From a checkpoint of a small transformer trained on Wikipedia: rotary positions.
Each number is 200 + 30 x the weight over its row's rms, rounded and kept within 0 to 999. Layers, rows and columns count from 0. The size before them is the row's rms in percent of the matrix's.

# v: layer 5 attention value, 32x64, rms 0.0563, rows 20-31, columns 0-63
# o: layer 5 attention output (transposed), 64x64, rms 0.0543, rows 20-31,52-63, columns 0-63
# up: layer 5 MLP up, 256x64, rms 0.0741, rows 0-34, columns 0-63
# down: layer 5 MLP down (transposed), 256x64, rms 0.0616, rows 0-33, columns 0-63
v20,095,238,236,159,252,183,184,221,226,271,222,221,200,200,163,228,231,172,186,209,175,159,200,249,244,198,197,166,188,227,222,261,229,182,214,192,205,212,229,173,158,165,155,186,227,208,223,182,197,212,235,212,202,151,162,193,182,203,138,208,180,268,175,179,211
o20,107,142,197,207,169,161,186,192,188,230,131,199,156,191,246,188,221,229,165,223,220,202,220,175,183,151,207,236,203,238,160,186,228,215,205,186,215,210,250,216,237,185,275,184,172,225,160,197,162,184,210,195,125,221,216,191,253,177,205,209,158,204,209,222,172
o52,083,252,195,207,225,186,158,234,190,212,251,201,194,210,142,218,181,174,237,189,189,220,174,207,199,223,221,178,210,166,216,218,176,163,202,273,176,219,152,215,188,222,139,232,188,188,225,203,208,242,160,181,258,158,171,188,156,200,222,170,230,163,155,233,240
v21,096,190,136,184,189,228,194,206,223,217,171,218,195,276,186,157,215,222,242,171,207,223,231,294,237,168,183,185,209,169,175,197,167,234,177,209,191,201,226,206,206,167,264,194,178,216,187,211,221,246,195,226,221,200,229,189,232,214,135,236,179,242,204,176,210
o21,090,217,220,152,211,177,195,198,178,194,226,229,215,174,197,277,237,163,147,188,182,233,191,154,160,192,259,196,203,211,231,252,165,219,207,117,239,201,216,196,228,227,209,166,214,200,205,167,203,154,192,191,191,196,225,187,187,216,216,206,209,257,161,257,181
o53,102,206,215,248,222,199,209,183,256,206,142,175,147,221,226,136,165,245,211,228,200,185,162,185,180,162,243,199,163,204,184,154,195,171,213,244,138,227,201,186,209,156,188,202,215,238,221,217,209,247,206,225,221,223,211,225,220,154,169,209,195,167,196,140,213
v22,105,234,200,181,189,228,245,151,184,162,210,197,242,229,184,215,248,228,153,205,183,184,188,237,210,222,226,164,230,156,193,260,227,237,148,202,206,196,234,171,233,185,168,207,138,218,261,191,208,179,210,164,152,180,206,209,243,190,244,201,187,145,216,188,205
o22,107,199,241,214,199,222,189,165,134,151,223,178,214,188,233,228,153,215,238,157,243,200,245,173,235,201,197,262,218,231,238,184,185,158,230,203,196,227,152,213,191,265,200,233,196,144,205,189,200,211,158,212,187,247,220,179,156,182,200,219,173,209,159,214,201
o54,091,187,180,196,161,202,192,263,262,232,170,217,178,203,157,148,240,174,189,223,197,208,207,208,122,188,208,159,210,165,200,213,190,195,215,211,237,175,234,197,214,185,225,165,257,224,204,206,199,174,263,174,227,193,161,162,238,227,228,221,237,242,238,191,170
v23,103,185,228,209,209,181,232,204,197,171,136,93,264,180,188,180,143,165,217,253,197,221,204,214,199,178,203,184,200,167,169,210,168,184,221,171,198,181,215,218,212,201,206,237,229,163,196,222,207,182,219,214,164,234,260,241,234,236,160,205,226,203,173,218,185
o23,104,226,218,221,199,182,166,160,179,230,190,255,202,210,178,222,205,170,193,119,229,224,146,221,173,207,186,213,226,154,205,211,204,221,200,212,228,273,173,178,232,144,223,191,205,179,169,215,195,217,202,225,252,180,141,163,225,244,231,226,244,192,193,185,240
o55,108,179,211,197,199,220,217,257,207,149,251,196,211,197,222,200,202,220,183,258,222,172,246,212,235,219,205,250,189,190,202,192,210,189,177,211,185,131,206,232,163,224,187,164,222,228,196,187,212,166,194,176,128,232,240,230,216,135,165,167,129,191,172,191,184
v24,103,129,198,238,197,209,206,223,184,193,188,231,178,213,235,194,133,170,186,213,178,239,233,187,236,234,203,198,178,206,236,227,163,203,138,184,120,162,223,201,238,231,177,236,216,211,218,160,184,187,175,227,189,246,157,196,220,183,175,201,177,213,193,269,197
o24,108,230,230,194,170,245,185,197,240,158,183,127,223,187,215,156,210,225,226,154,168,197,204,234,238,171,192,188,215,200,253,194,257,218,189,186,237,260,200,142,173,174,187,202,129,190,212,186,192,184,234,208,191,208,208,238,174,233,225,226,166,189,241,196,234
o56,087,175,162,189,243,196,177,197,194,254,240,253,168,204,186,204,196,181,143,214,254,211,148,191,198,184,211,223,199,239,162,207,172,239,217,246,199,126,221,205,244,218,224,231,241,187,161,202,226,227,166,178,192,184,186,198,225,146,210,190,185,221,178,163,143
v25,101,196,145,226,193,179,217,123,197,192,191,218,198,180,170,213,269,164,240,131,210,195,251,193,231,201,191,203,205,200,222,173,215,227,206,195,208,140,258,186,224,195,190,262,252,189,199,151,230,220,183,183,224,164,258,180,190,209,199,183,223,221,174,199,201
o25,106,173,222,177,176,208,206,193,172,209,248,183,194,238,235,175,272,199,190,232,125,154,185,251,193,169,178,249,172,219,176,172,152,213,244,186,180,241,180,221,228,248,177,232,232,199,250,238,181,211,194,209,187,208,196,166,216,181,178,192,204,172,255,175,224
o57,089,228,198,170,216,199,203,204,257,219,152,209,207,107,184,175,142,201,181,157,249,241,176,171,205,190,246,179,191,191,185,245,264,211,164,225,209,170,196,172,229,163,204,191,155,227,193,189,206,196,261,198,215,213,183,209,173,165,200,174,204,157,189,219,164
v26,101,171,224,182,174,240,250,203,212,243,176,184,171,229,196,182,198,210,215,180,229,228,152,160,222,202,198,204,220,155,190,227,204,126,207,211,216,171,228,181,197,174,186,233,130,228,162,233,190,266,144,204,212,195,226,196,141,163,207,207,210,205,223,152,158
o26,113,176,190,212,218,193,147,155,178,143,260,214,212,156,207,169,209,219,164,222,219,144,207,252,161,199,204,226,208,201,231,137,228,181,205,230,196,177,143,233,181,196,224,185,226,214,219,226,212,227,262,212,204,190,175,163,227,168,168,184,175,248,166,228,202
o58,089,216,229,185,198,219,179,221,208,246,176,162,184,274,181,209,205,173,214,219,161,225,176,168,216,192,234,191,154,236,254,262,165,220,169,175,191,223,258,163,216,208,174,198,162,183,191,221,205,181,152,160,210,211,241,219,166,234,229,245,214,157,205,152,199
v27,099,211,193,225,221,174,170,221,140,168,192,191,213,180,211,183,160,232,211,235,224,157,223,169,224,187,239,173,219,195,234,209,175,213,120,178,217,201,229,201,201,142,260,205,208,177,156,213,168,230,218,196,227,171,179,148,186,124,177,184,226,210,196,179,150
o27,104,179,202,230,195,243,251,125,235,168,162,192,134,205,154,225,227,183,157,221,204,215,183,147,236,228,183,234,176,198,210,217,208,211,213,166,206,219,194,200,158,232,214,213,152,187,185,259,241,160,217,173,221,183,239,230,237,215,184,161,212,211,186,218,235
o59,098,235,254,187,200,198,144,250,178,266,220,215,265,209,236,193,182,233,253,166,226,196,172,218,184,178,182,187,236,223,187,200,225,167,155,204,190,167,233,177,226,157,168,189,211,190,198,126,209,221,213,216,150,183,183,196,194,255,196,240,187,192,193,167,194
v28,092,215,183,217,179,223,201,187,208,251,153,211,148,163,243,171,225,220,164,193,180,180,225,219,192,214,241,205,224,216,220,160,211,211,196,180,159,171,240,215,121,223,212,185,160,179,176,235,188,201,129,176,182,138,228,243,230,197,195,264,227,199,187,179,204
o28,113,177,181,161,234,176,212,231,209,198,242,231,231,178,223,194,180,182,238,167,214,226,151,216,262,197,202,209,160,183,192,244,209,160,211,227,205,255,209,206,282,213,200,221,188,234,192,108,224,171,195,194,207,213,209,160,194,188,168,195,167,141,231,189,204
o60,092,218,230,209,181,209,193,145,174,233,181,163,194,208,208,178,202,192,184,242,191,181,218,167,148,187,201,185,225,209,208,182,218,185,181,183,205,182,224,233,121,173,216,197,212,119,216,299,180,263,166,214,178,191,213,207,209,194,215,249,195,243,170,194,235
v29,094,211,156,148,201,176,175,279,209,172,204,220,241,163,224,221,214,227,219,226,216,251,179,180,160,179,228,217,184,156,164,195,191,279,178,214,161,198,194,187,186,237,224,241,190,151,214,194,225,141,188,241,202,201,240,205,161,216,209,244,200,219,202,192,227
o29,094,241,167,219,181,182,240,156,201,216,169,210,222,192,212,145,147,249,198,180,178,182,223,169,206,206,220,199,182,199,215,242,165,186,230,163,224,179,184,243,250,217,189,137,180,236,253,223,161,202,207,173,203,277,251,179,207,232,208,208,181,214,189,173,241
o61,096,207,234,193,198,252,192,214,230,181,182,151,172,216,191,261,237,157,220,231,221,190,202,241,199,173,161,193,238,212,209,151,182,223,187,157,172,204,182,179,210,208,190,222,252,192,187,188,238,165,201,218,230,202,153,212,193,171,161,132,200,191,294,190,175
v30,101,234,180,155,261,193,210,207,183,188,181,224,164,264,203,207,156,266,217,243,241,217,198,220,247,201,213,213,230,206,223,193,227,233,237,149,265,178,218,190,194,212,179,203,195,138,210,169,146,156,180,180,185,218,222,180,208,226,164,195,177,196,221,241,185
o30,106,196,217,213,210,222,183,141,238,226,222,198,252,184,114,155,181,171,203,189,187,187,210,157,229,237,139,221,161,184,176,160,224,199,187,199,191,229,214,223,213,193,253,192,175,244,180,183,206,200,170,221,228,187,196,245,189,195,258,134,202,215,219,179,242
o62,093,230,160,192,212,171,201,211,185,195,203,170,171,197,285,201,206,257,212,168,196,235,192,221,151,148,227,215,193,217,216,220,149,189,188,266,207,181,180,196,190,217,136,207,224,152,193,246,196,185,241,231,193,231,184,163,199,164,137,222,194,205,229,236,180
v31,103,187,245,205,182,166,247,222,151,229,240,146,197,247,174,203,219,237,202,173,199,184,224,200,219,181,210,154,214,256,186,150,237,244,191,192,158,219,220,166,173,203,129,211,191,214,201,201,197,235,169,194,233,226,197,227,163,257,203,254,228,189,198,171,230
o31,096,209,233,140,263,162,180,179,201,228,196,198,195,182,212,145,210,238,195,193,242,218,185,251,187,206,187,224,183,206,127,234,212,203,240,213,155,199,163,222,264,216,186,164,230,204,232,233,227,171,212,223,179,201,190,281,220,198,228,179,198,197,196,165,167
o63,106,200,181,254,169,252,228,198,223,196,237,232,203,224,139,226,180,195,229,214,166,198,186,159,186,167,212,170,168,152,244,131,177,199,187,172,232,211,255,203,144,212,242,204,170,207,203,169,150,239,234,210,236,194,226,175,156,203,182,196,202,198,206,206,245
up0,089,243,233,245,169,188,254,182,208,200,175,229,207,176,163,241,194,171,216,191,197,230,156,156,192,258,186,220,216,212,143,178,160,199,208,212,215,200,214,213,142,286,225,228,184,187,191,200,204,184,194,234,153,209,196,211,188,218,268,210,194,228,179,258,207
down0,093,224,208,196,238,236,158,217,273,231,196,169,139,235,226,220,188,213,175,174,212,179,148,155,155,209,202,263,188,183,208,169,241,247,213,195,168,172,181,175,187,168,175,171,215,253,220,216,212,217,216,199,239,198,174,172,250,243,203,189,181,161,180,197,171
up1,094,258,192,217,237,200,221,196,197,185,223,212,235,163,234,169,224,215,242,201,147,197,140,182,197,179,183,149,207,159,182,226,178,258,229,194,148,193,205,184,241,198,233,225,231,235,160,146,171,190,242,236,186,235,199,200,189,184,185,235,177,199,201,211,271
down1,102,157,175,170,199,160,254,184,204,183,192,168,193,202,215,237,190,190,188,244,195,211,235,213,248,196,225,160,167,259,243,197,215,142,200,215,215,199,211,172,182,249,232,187,166,242,193,199,224,150,196,237,218,110,227,221,201,199,202,137,223,194,169,206,180
up2,083,142,210,226,152,199,194,210,190,208,196,192,219,237,197,240,223,216,266,186,200,204,197,155,168,220,161,273,184,185,159,201,172,202,235,148,228,177,217,236,189,200,194,181,204,187,207,190,267,165,200,143,150,193,231,189,191,146,202,244,169,235,167,206,181
down2,092,217,201,171,219,190,214,194,236,180,210,164,206,196,269,145,181,198,146,226,202,150,162,200,208,194,230,138,165,212,198,218,172,222,170,225,210,222,205,207,212,214,169,167,207,249,218,196,169,241,192,186,261,192,173,216,183,224,176,164,283,158,241,224,219
up3,098,161,186,149,209,213,212,240,184,215,257,184,205,248,197,167,205,218,202,189,239,235,143,229,199,161,200,174,243,203,236,204,230,222,188,219,193,242,163,217,164,248,193,214,199,155,196,192,180,132,206,184,237,244,208,248,223,191,239,244,216,167,236,226,237
down3,094,227,244,239,194,145,184,205,190,238,157,248,235,167,209,264,222,169,179,216,177,187,223,210,221,239,199,248,187,249,142,237,198,159,198,207,188,206,172,197,237,192,218,209,167,198,181,197,211,189,193,204,173,175,181,211,192,150,208,196,116,260,174,182,220
up4,096,155,212,210,190,268,265,231,247,181,204,244,239,251,243,175,221,192,165,221,249,237,233,201,204,205,197,202,190,160,162,192,179,193,226,212,217,183,212,191,216,151,166,197,210,234,235,166,156,189,140,179,241,219,191,183,223,227,185,197,229,235,162,186,173
down4,091,189,194,201,246,175,134,145,196,241,196,161,218,170,187,222,192,205,197,236,179,163,159,192,203,198,199,201,196,203,229,205,220,235,232,194,233,161,198,225,222,194,192,150,212,184,213,218,205,147,175,230,250,154,197,234,257,115,232,206,169,256,214,205,221
up5,091,234,134,131,198,228,247,167,178,208,227,193,158,179,166,168,205,228,200,199,207,165,229,203,222,163,220,139,211,201,177,213,179,207,179,219,161,185,167,145,195,165,217,191,248,236,197,178,199,201,190,225,237,211,188,237,189,176,224,260,219,247,253,223,176
down5,080,144,146,184,201,236,118,220,216,269,236,206,212,195,224,206,203,179,216,181,255,169,181,204,207,204,179,233,208,163,257,177,218,218,197,176,181,180,198,212,203,220,166,181,143,198,214,217,193,179,249,213,131,190,235,216,185,203,202,196,221,199,183,193,272
up6,112,224,252,162,167,179,209,201,198,217,197,205,165,171,170,220,207,187,199,203,255,191,251,202,244,177,204,205,163,181,160,214,193,229,239,179,206,178,191,284,216,203,205,216,223,202,245,173,173,230,272,211,171,191,139,184,143,171,225,243,205,207,179,177,159
down6,106,172,217,218,185,178,238,274,193,228,218,225,227,196,192,165,218,178,202,200,194,117,216,183,168,157,201,219,218,228,167,201,220,171,247,170,243,241,239,188,203,183,197,177,179,213,182,197,172,230,238,183,192,201,178,194,199,208,176,146,191,136,178,284,223
up7,099,191,212,200,192,144,155,198,190,225,185,227,192,171,183,254,228,229,258,210,223,171,200,201,93,198,236,181,237,193,217,185,181,194,225,257,218,214,209,194,197,194,167,163,209,248,197,216,166,166,184,238,227,166,178,243,147,201,223,242,215,194,219,179,189
down7,102,218,196,209,214,165,207,188,289,151,197,204,199,208,196,225,185,173,215,199,155,251,201,164,225,275,174,193,168,228,224,173,202,201,181,205,151,201,151,212,159,194,239,217,193,171,194,192,241,214,241,259,182,126,201,201,219,156,222,194,180,229,187,208,185
up8,088,207,208,178,226,215,226,214,202,209,234,257,220,179,181,169,241,210,197,166,193,237,206,160,203,242,206,213,202,235,210,219,196,196,151,166,209,246,224,222,249,223,176,166,215,160,169,155,187,196,177,156,110,156,148,188,170,192,229,238,158,198,217,203,160
down8,091,225,180,260,152,219,166,159,188,160,187,151,199,185,221,188,212,167,164,213,212,194,202,242,201,184,223,220,185,228,249,188,189,198,191,210,173,179,176,204,136,157,226,224,188,236,213,213,212,213,278,205,272,217,248,155,239,215,174,175,190,203,178,235,231
up9,098,169,204,198,243,184,246,207,187,214,145,157,198,194,196,240,169,212,204,187,214,252,178,165,193,213,190,187,219,216,120,222,214,200,218,209,178,203,228,192,229,224,263,145,224,169,142,193,166,218,161,192,213,185,210,194,234,167,143,185,213,145,226,185,254
down9,099,194,210,206,213,179,169,253,225,190,182,171,207,225,217,193,197,132,177,174,254,226,169,180,183,181,255,162,220,214,193,169,193,143,180,177,224,203,185,158,205,189,239,255,166,266,193,211,213,200,204,201,253,203,188,153,204,165,244,192,271,171,169,194,213
up10,109,233,210,231,191,156,231,233,193,208,199,231,215,178,217,217,256,243,176,150,219,214,215,173,233,190,156,223,169,175,181,239,210,210,196,175,213,193,178,152,191,191,190,139,227,262,168,201,177,196,205,200,235,227,179,195,143,110,192,239,224,200,218,177,162
down10,109,224,199,220,178,190,184,215,199,182,203,229,193,192,198,197,197,188,205,198,190,199,210,169,160,196,144,252,224,215,171,140,202,185,283,202,255,207,216,219,246,178,170,222,211,190,209,181,192,212,235,227,166,159,212,166,206,222,158,198,264,100,214,205,244
up11,093,165,212,155,194,201,274,166,180,177,222,266,224,195,225,214,223,158,180,222,219,178,255,191,187,242,211,194,221,197,128,209,224,199,240,201,185,151,258,228,186,200,227,206,241,173,249,238,231,207,244,218,166,200,174,236,209,210,225,233,212,207,219,200,216
down11,091,254,224,250,224,222,191,198,230,181,189,143,183,194,212,204,227,213,215,204,206,212,187,213,160,128,185,215,171,194,212,258,182,254,213,187,200,270,160,178,229,228,193,169,192,263,179,181,199,200,131,181,195,228,185,217,188,233,190,128,201,189,194,219,172
up12,104,202,210,214,212,265,226,188,255,189,218,196,230,229,216,196,155,188,234,173,230,191,255,234,147,166,240,145,158,208,169,225,181,169,217,154,215,193,216,230,218,209,167,182,226,199,180,138,200,233,246,170,202,187,179,223,166,162,193,178,222,191,226,152,161
down12,102,149,172,235,201,183,254,207,190,210,193,207,221,148,198,266,258,215,265,205,250,191,206,241,168,217,194,199,226,209,229,163,230,189,209,217,177,232,207,175,178,204,203,179,141,222,228,161,182,196,164,166,154,189,164,142,246,187,194,208,164,196,204,236,210
up13,086,201,190,184,177,222,183,252,238,240,162,205,249,247,194,237,222,192,219,188,203,246,175,231,212,246,185,211,205,230,209,248,197,198,255,172,234,170,219,248,188,189,198,244,238,189,120,216,198,157,218,189,157,164,239,178,228,172,199,227,181,178,192,227,239
down13,112,239,180,184,150,165,237,176,205,193,235,162,198,180,242,133,219,210,212,208,184,200,161,223,216,196,181,178,189,239,184,210,203,229,159,176,224,280,185,201,148,225,207,181,246,210,171,186,206,220,190,233,234,214,199,206,200,212,166,131,247,239,252,173,176
up14,113,288,169,221,191,241,241,222,238,199,120,193,248,254,195,202,217,205,199,240,252,167,179,201,200,218,187,171,209,234,181,198,196,201,196,164,198,265,193,219,190,208,209,207,247,228,199,186,232,239,200,189,155,181,199,213,221,179,191,241,184,258,214,171,187
down14,111,208,240,133,185,178,245,218,207,234,176,215,187,197,208,146,155,161,247,188,238,199,235,195,201,162,164,193,204,247,182,176,241,258,214,167,201,146,247,185,249,198,194,218,204,171,241,164,202,159,241,220,224,205,204,180,161,194,185,194,241,192,200,152,200
up15,107,258,156,151,249,167,226,228,251,212,184,217,221,217,230,127,189,243,192,180,255,202,144,238,212,224,207,197,236,222,199,219,188,231,203,231,193,235,182,252,208,180,214,219,245,173,168,180,201,161,245,198,188,194,217,219,190,223,197,209,162,227,218,198,151
down15,110,233,192,209,182,229,236,151,163,162,175,239,194,177,221,157,198,212,192,211,202,179,249,170,152,172,182,206,248,195,242,188,188,237,221,208,197,227,137,209,177,248,183,218,249,134,208,198,235,214,170,185,229,256,220,216,164,201,191,245,209,198,188,178,141
up16,097,161,158,229,211,274,199,156,164,268,210,190,219,169,177,243,174,200,193,176,183,191,185,214,215,216,224,178,178,197,192,191,184,219,211,208,211,195,257,238,221,269,177,185,257,200,191,190,178,181,179,162,224,212,137,216,166,226,211,207,189,196,196,218,281
down16,120,182,196,188,208,193,169,216,238,201,211,220,186,198,222,194,287,197,235,184,209,178,168,212,165,221,168,206,203,211,163,162,170,248,204,247,209,210,201,177,276,201,141,167,190,233,275,203,157,163,183,234,206,231,240,158,153,181,183,199,194,202,205,166,215
up17,087,228,234,198,178,196,252,206,190,225,171,215,229,174,231,228,178,195,133,198,226,162,174,219,183,188,180,205,218,96,244,195,212,196,186,173,222,166,236,197,247,189,155,174,240,225,223,207,202,177,204,183,161,227,187,195,246,210,208,211,248,218,237,146,231
down17,093,217,166,216,224,176,193,203,169,143,241,192,231,203,198,177,227,201,222,249,183,215,134,229,251,174,206,217,208,214,208,215,217,177,237,221,218,221,186,255,179,183,239,231,143,156,172,271,185,199,176,182,217,236,205,187,186,188,155,207,196,125,180,210,162
up18,095,177,200,147,207,216,252,183,170,144,170,196,241,194,178,194,231,188,161,187,218,127,141,226,222,181,180,158,221,239,164,221,231,216,214,220,207,182,211,238,202,183,192,193,212,185,213,208,194,205,192,177,173,249,202,224,236,158,119,202,178,244,216,171,248
down18,096,186,213,242,252,168,190,210,212,204,202,186,150,187,241,166,154,146,214,261,179,238,199,200,155,218,220,192,175,182,268,216,207,185,171,223,171,191,183,140,194,213,225,214,211,186,215,226,252,214,210,179,269,170,175,223,206,172,253,200,176,194,157,219,172
up19,111,227,203,178,230,205,195,258,220,174,220,238,246,182,186,255,198,239,169,145,183,148,241,238,179,174,167,241,209,175,165,207,187,214,198,151,147,258,175,254,170,146,196,201,172,194,253,199,191,222,165,232,228,201,226,176,212,189,200,204,172,208,188,202,215
down19,102,195,204,178,240,195,219,189,140,177,267,228,181,174,200,180,189,188,219,266,238,182,183,233,229,147,205,248,244,207,173,212,204,149,178,189,163,222,204,215,156,197,221,137,209,234,207,246,245,216,167,201,231,179,223,174,216,152,197,220,196,204,159,162,205
up20,103,213,195,144,228,214,216,226,246,240,201,173,276,175,207,222,217,190,145,218,211,199,213,273,189,195,173,211,155,219,206,154,186,195,238,198,229,173,207,237,176,161,201,141,198,178,206,203,152,198,160,196,240,234,167,220,220,206,172,228,167,233,209,188,255
down20,100,166,187,249,214,137,226,191,183,220,194,243,194,190,131,213,257,156,202,206,207,188,200,189,216,222,229,172,193,198,237,157,173,226,240,232,169,152,229,172,186,214,212,210,128,220,224,262,207,183,190,209,245,173,193,226,204,166,220,207,202,223,134,195,209
up21,093,180,174,183,135,206,204,163,210,187,230,285,214,195,191,216,192,193,216,267,190,238,211,193,222,236,151,243,217,187,237,213,250,223,237,196,222,168,184,200,193,251,175,233,193,201,178,166,168,115,240,196,200,195,214,203,184,201,196,163,175,204,217,247,197
down21,091,235,195,254,206,232,152,219,187,215,181,149,205,239,195,197,187,188,201,208,209,177,124,235,155,140,228,188,202,199,231,159,170,191,177,191,183,245,189,230,181,176,232,183,221,221,190,189,192,306,176,194,259,220,219,237,187,220,205,209,196,197,221,179,206
up22,096,167,220,201,189,185,186,231,219,147,136,224,189,192,168,210,163,234,266,180,198,218,212,139,207,183,182,180,182,184,168,220,161,170,217,197,220,216,226,213,133,187,250,146,188,154,238,150,197,192,248,184,213,227,173,168,200,158,234,218,211,164,195,207,222
down22,095,190,227,223,180,156,210,179,234,210,178,135,191,205,263,185,146,179,199,228,198,176,191,160,212,195,223,193,283,198,188,266,227,176,131,209,197,165,188,202,167,207,204,220,176,223,172,193,190,244,185,212,214,176,223,248,224,185,174,189,247,208,170,248,180
up23,096,186,189,192,207,208,201,211,142,186,122,211,234,183,221,170,155,226,187,167,220,153,191,152,216,174,248,134,272,242,171,224,216,253,207,206,160,192,192,178,193,188,191,238,167,232,206,221,145,203,155,193,183,196,210,183,183,209,226,211,164,208,185,233,186
down23,094,196,161,223,207,205,226,196,167,249,148,215,126,224,199,175,162,272,181,249,157,233,201,198,221,235,186,228,210,208,203,175,209,197,142,228,170,158,205,184,167,223,224,219,207,184,183,154,202,181,214,205,209,183,206,249,224,175,231,158,197,245,146,232,212
up24,106,267,191,214,190,239,232,191,168,151,155,184,280,191,214,222,196,203,154,176,235,197,192,193,207,205,214,167,219,210,178,219,160,188,222,214,127,224,207,205,199,218,261,215,181,223,185,201,155,187,207,169,218,187,136,205,195,230,158,235,235,151,225,220,186
down24,097,164,181,164,222,200,185,225,215,174,198,168,174,202,182,259,190,180,257,137,191,207,189,155,230,176,170,175,152,211,212,187,260,224,167,210,188,239,179,193,192,175,209,218,193,141,164,228,219,241,219,211,214,248,220,230,212,223,217,256,152,206,146,237,194
up25,093,179,214,251,196,145,266,225,218,189,187,156,178,171,190,144,216,242,212,150,262,247,216,160,217,170,200,222,233,182,170,189,189,188,201,215,172,187,218,167,225,141,163,197,192,195,226,258,166,255,182,191,174,183,224,212,220,196,169,204,179,208,168,206,228
down25,084,180,179,240,193,252,202,162,162,189,218,193,190,177,274,243,157,192,158,229,156,182,138,231,220,232,198,186,201,198,211,239,189,216,176,209,218,231,190,178,207,214,201,208,228,250,175,148,167,167,211,213,250,191,193,173,197,215,130,195,220,201,266,198,180
up26,104,181,124,254,184,149,221,218,213,181,183,214,203,207,175,191,241,215,210,218,218,217,255,185,186,235,221,230,152,211,224,185,197,169,229,173,188,212,257,228,223,270,243,184,231,180,186,165,224,138,172,157,212,180,247,182,196,178,223,193,222,182,222,232,181
down26,108,157,202,206,220,148,235,181,194,174,144,202,230,193,178,226,149,204,184,182,225,172,232,239,223,212,179,199,262,284,193,236,178,170,201,219,185,223,165,183,194,199,168,186,163,169,258,188,233,233,218,191,194,243,184,192,158,262,181,188,234,171,182,198,203
up27,095,230,141,209,184,235,288,168,210,220,218,240,224,177,179,199,200,185,190,171,213,202,194,207,159,201,209,215,168,223,195,208,221,236,216,182,193,248,182,142,224,180,204,172,160,223,248,198,205,231,132,177,169,226,214,224,213,237,158,150,184,234,246,236,202
down27,099,188,210,194,235,192,213,204,190,167,246,202,196,226,237,257,121,239,235,179,230,218,194,223,162,144,170,173,245,167,164,207,194,194,200,159,217,163,207,230,197,196,228,212,208,200,229,123,222,225,205,245,191,182,215,193,233,203,215,218,186,123,168,215,188
up28,104,237,218,224,171,201,229,190,242,218,250,197,214,161,187,221,173,234,275,199,227,219,188,162,224,231,228,191,202,208,266,208,232,186,216,256,203,193,226,198,222,182,135,168,207,236,181,143,171,195,240,210,203,160,166,223,230,166,168,182,193,200,240,189,248
down28,106,193,180,217,246,198,199,200,198,148,149,212,156,184,194,213,191,247,177,227,206,240,174,198,172,205,151,136,196,227,201,204,197,183,212,190,232,235,186,193,169,258,244,230,177,211,250,218,168,170,172,169,267,208,208,201,148,270,208,189,177,206,189,242,170
up29,091,211,203,249,215,209,223,191,231,253,214,225,197,195,142,162,178,171,226,198,202,172,233,243,203,257,201,187,152,245,161,220,238,221,225,197,221,151,172,173,232,247,208,217,249,221,229,175,132,218,246,245,220,186,223,208,191,231,192,241,169,184,199,204,186
down29,097,172,191,175,229,202,231,219,191,216,247,216,241,199,207,191,240,219,179,174,175,178,214,187,232,189,186,211,250,169,190,164,204,161,185,204,210,167,154,316,181,157,141,191,168,203,192,207,214,233,232,208,201,195,182,214,187,185,184,288,205,190,217,167,180
up30,103,200,176,203,198,248,172,179,241,195,193,235,198,219,186,206,202,239,242,187,232,200,194,224,214,218,181,207,230,258,192,208,126,221,151,213,242,162,179,192,214,186,179,250,230,186,172,207,177,140,226,188,231,157,164,235,196,244,190,238,198,134,214,207,260
down30,108,177,206,167,214,190,189,212,207,217,199,239,211,205,175,243,222,235,152,205,239,207,219,190,198,177,201,141,188,201,239,243,197,188,221,150,150,213,181,238,186,145,140,153,209,229,178,199,171,232,185,194,221,198,215,150,196,207,225,150,253,185,247,273,198
up31,111,214,182,173,193,190,209,169,207,253,201,212,235,201,206,233,231,180,227,174,209,215,251,221,183,204,212,169,184,239,228,177,175,174,259,216,172,172,252,221,187,184,197,168,196,199,197,163,159,227,150,139,258,148,206,245,195,238,197,227,164,265,213,175,163
down31,095,200,197,218,239,143,184,198,198,210,164,194,227,190,182,245,238,230,150,207,209,220,138,150,230,176,177,206,236,147,177,150,244,227,148,206,185,172,177,178,219,202,162,238,199,222,144,214,229,213,202,216,248,192,227,241,238,161,180,208,245,199,197,219,182
up32,098,174,229,262,209,254,202,177,230,219,206,204,176,182,172,259,227,215,243,183,200,183,250,220,150,240,201,148,165,199,203,224,186,235,189,206,214,208,234,196,183,145,227,194,149,186,219,161,164,208,206,132,256,167,173,195,234,210,193,232,226,222,182,216,222
down32,099,208,242,216,207,134,228,205,191,177,225,227,183,223,200,195,180,223,216,175,175,234,201,164,232,155,212,191,187,147,199,228,149,120,169,239,208,202,215,216,149,224,178,237,216,225,122,223,236,214,191,170,189,208,200,247,239,215,181,182,200,231,177,236,230
up33,102,257,217,148,169,203,241,154,228,162,166,206,212,232,187,197,225,197,197,153,244,178,193,218,189,209,203,205,241,212,162,273,175,191,184,216,209,228,207,228,187,205,130,260,164,169,173,219,186,219,224,244,237,221,246,215,223,230,207,176,209,181,206,248,184
down33,082,183,204,197,254,168,210,255,217,149,208,220,194,180,181,216,225,178,216,191,237,198,209,239,174,243,161,224,256,208,163,233,215,167,203,134,227,137,220,204,225,141,192,166,233,201,242,176,204,161,194,218,204,221,150,196,168,179,158,235,164,206,198,228,189
up34,102,206,241,171,231,202,304,155,221,156,226,191,202,162,192,208,232,189,170,205,254,239,180,209,196,241,175,223,187,207,225,218,162,234,214,183,167,165,217,236,208,212,191,147,136,218,180,219,195,241,201,177,207,180,194,174,183,159,159,204,222,196,197,151,182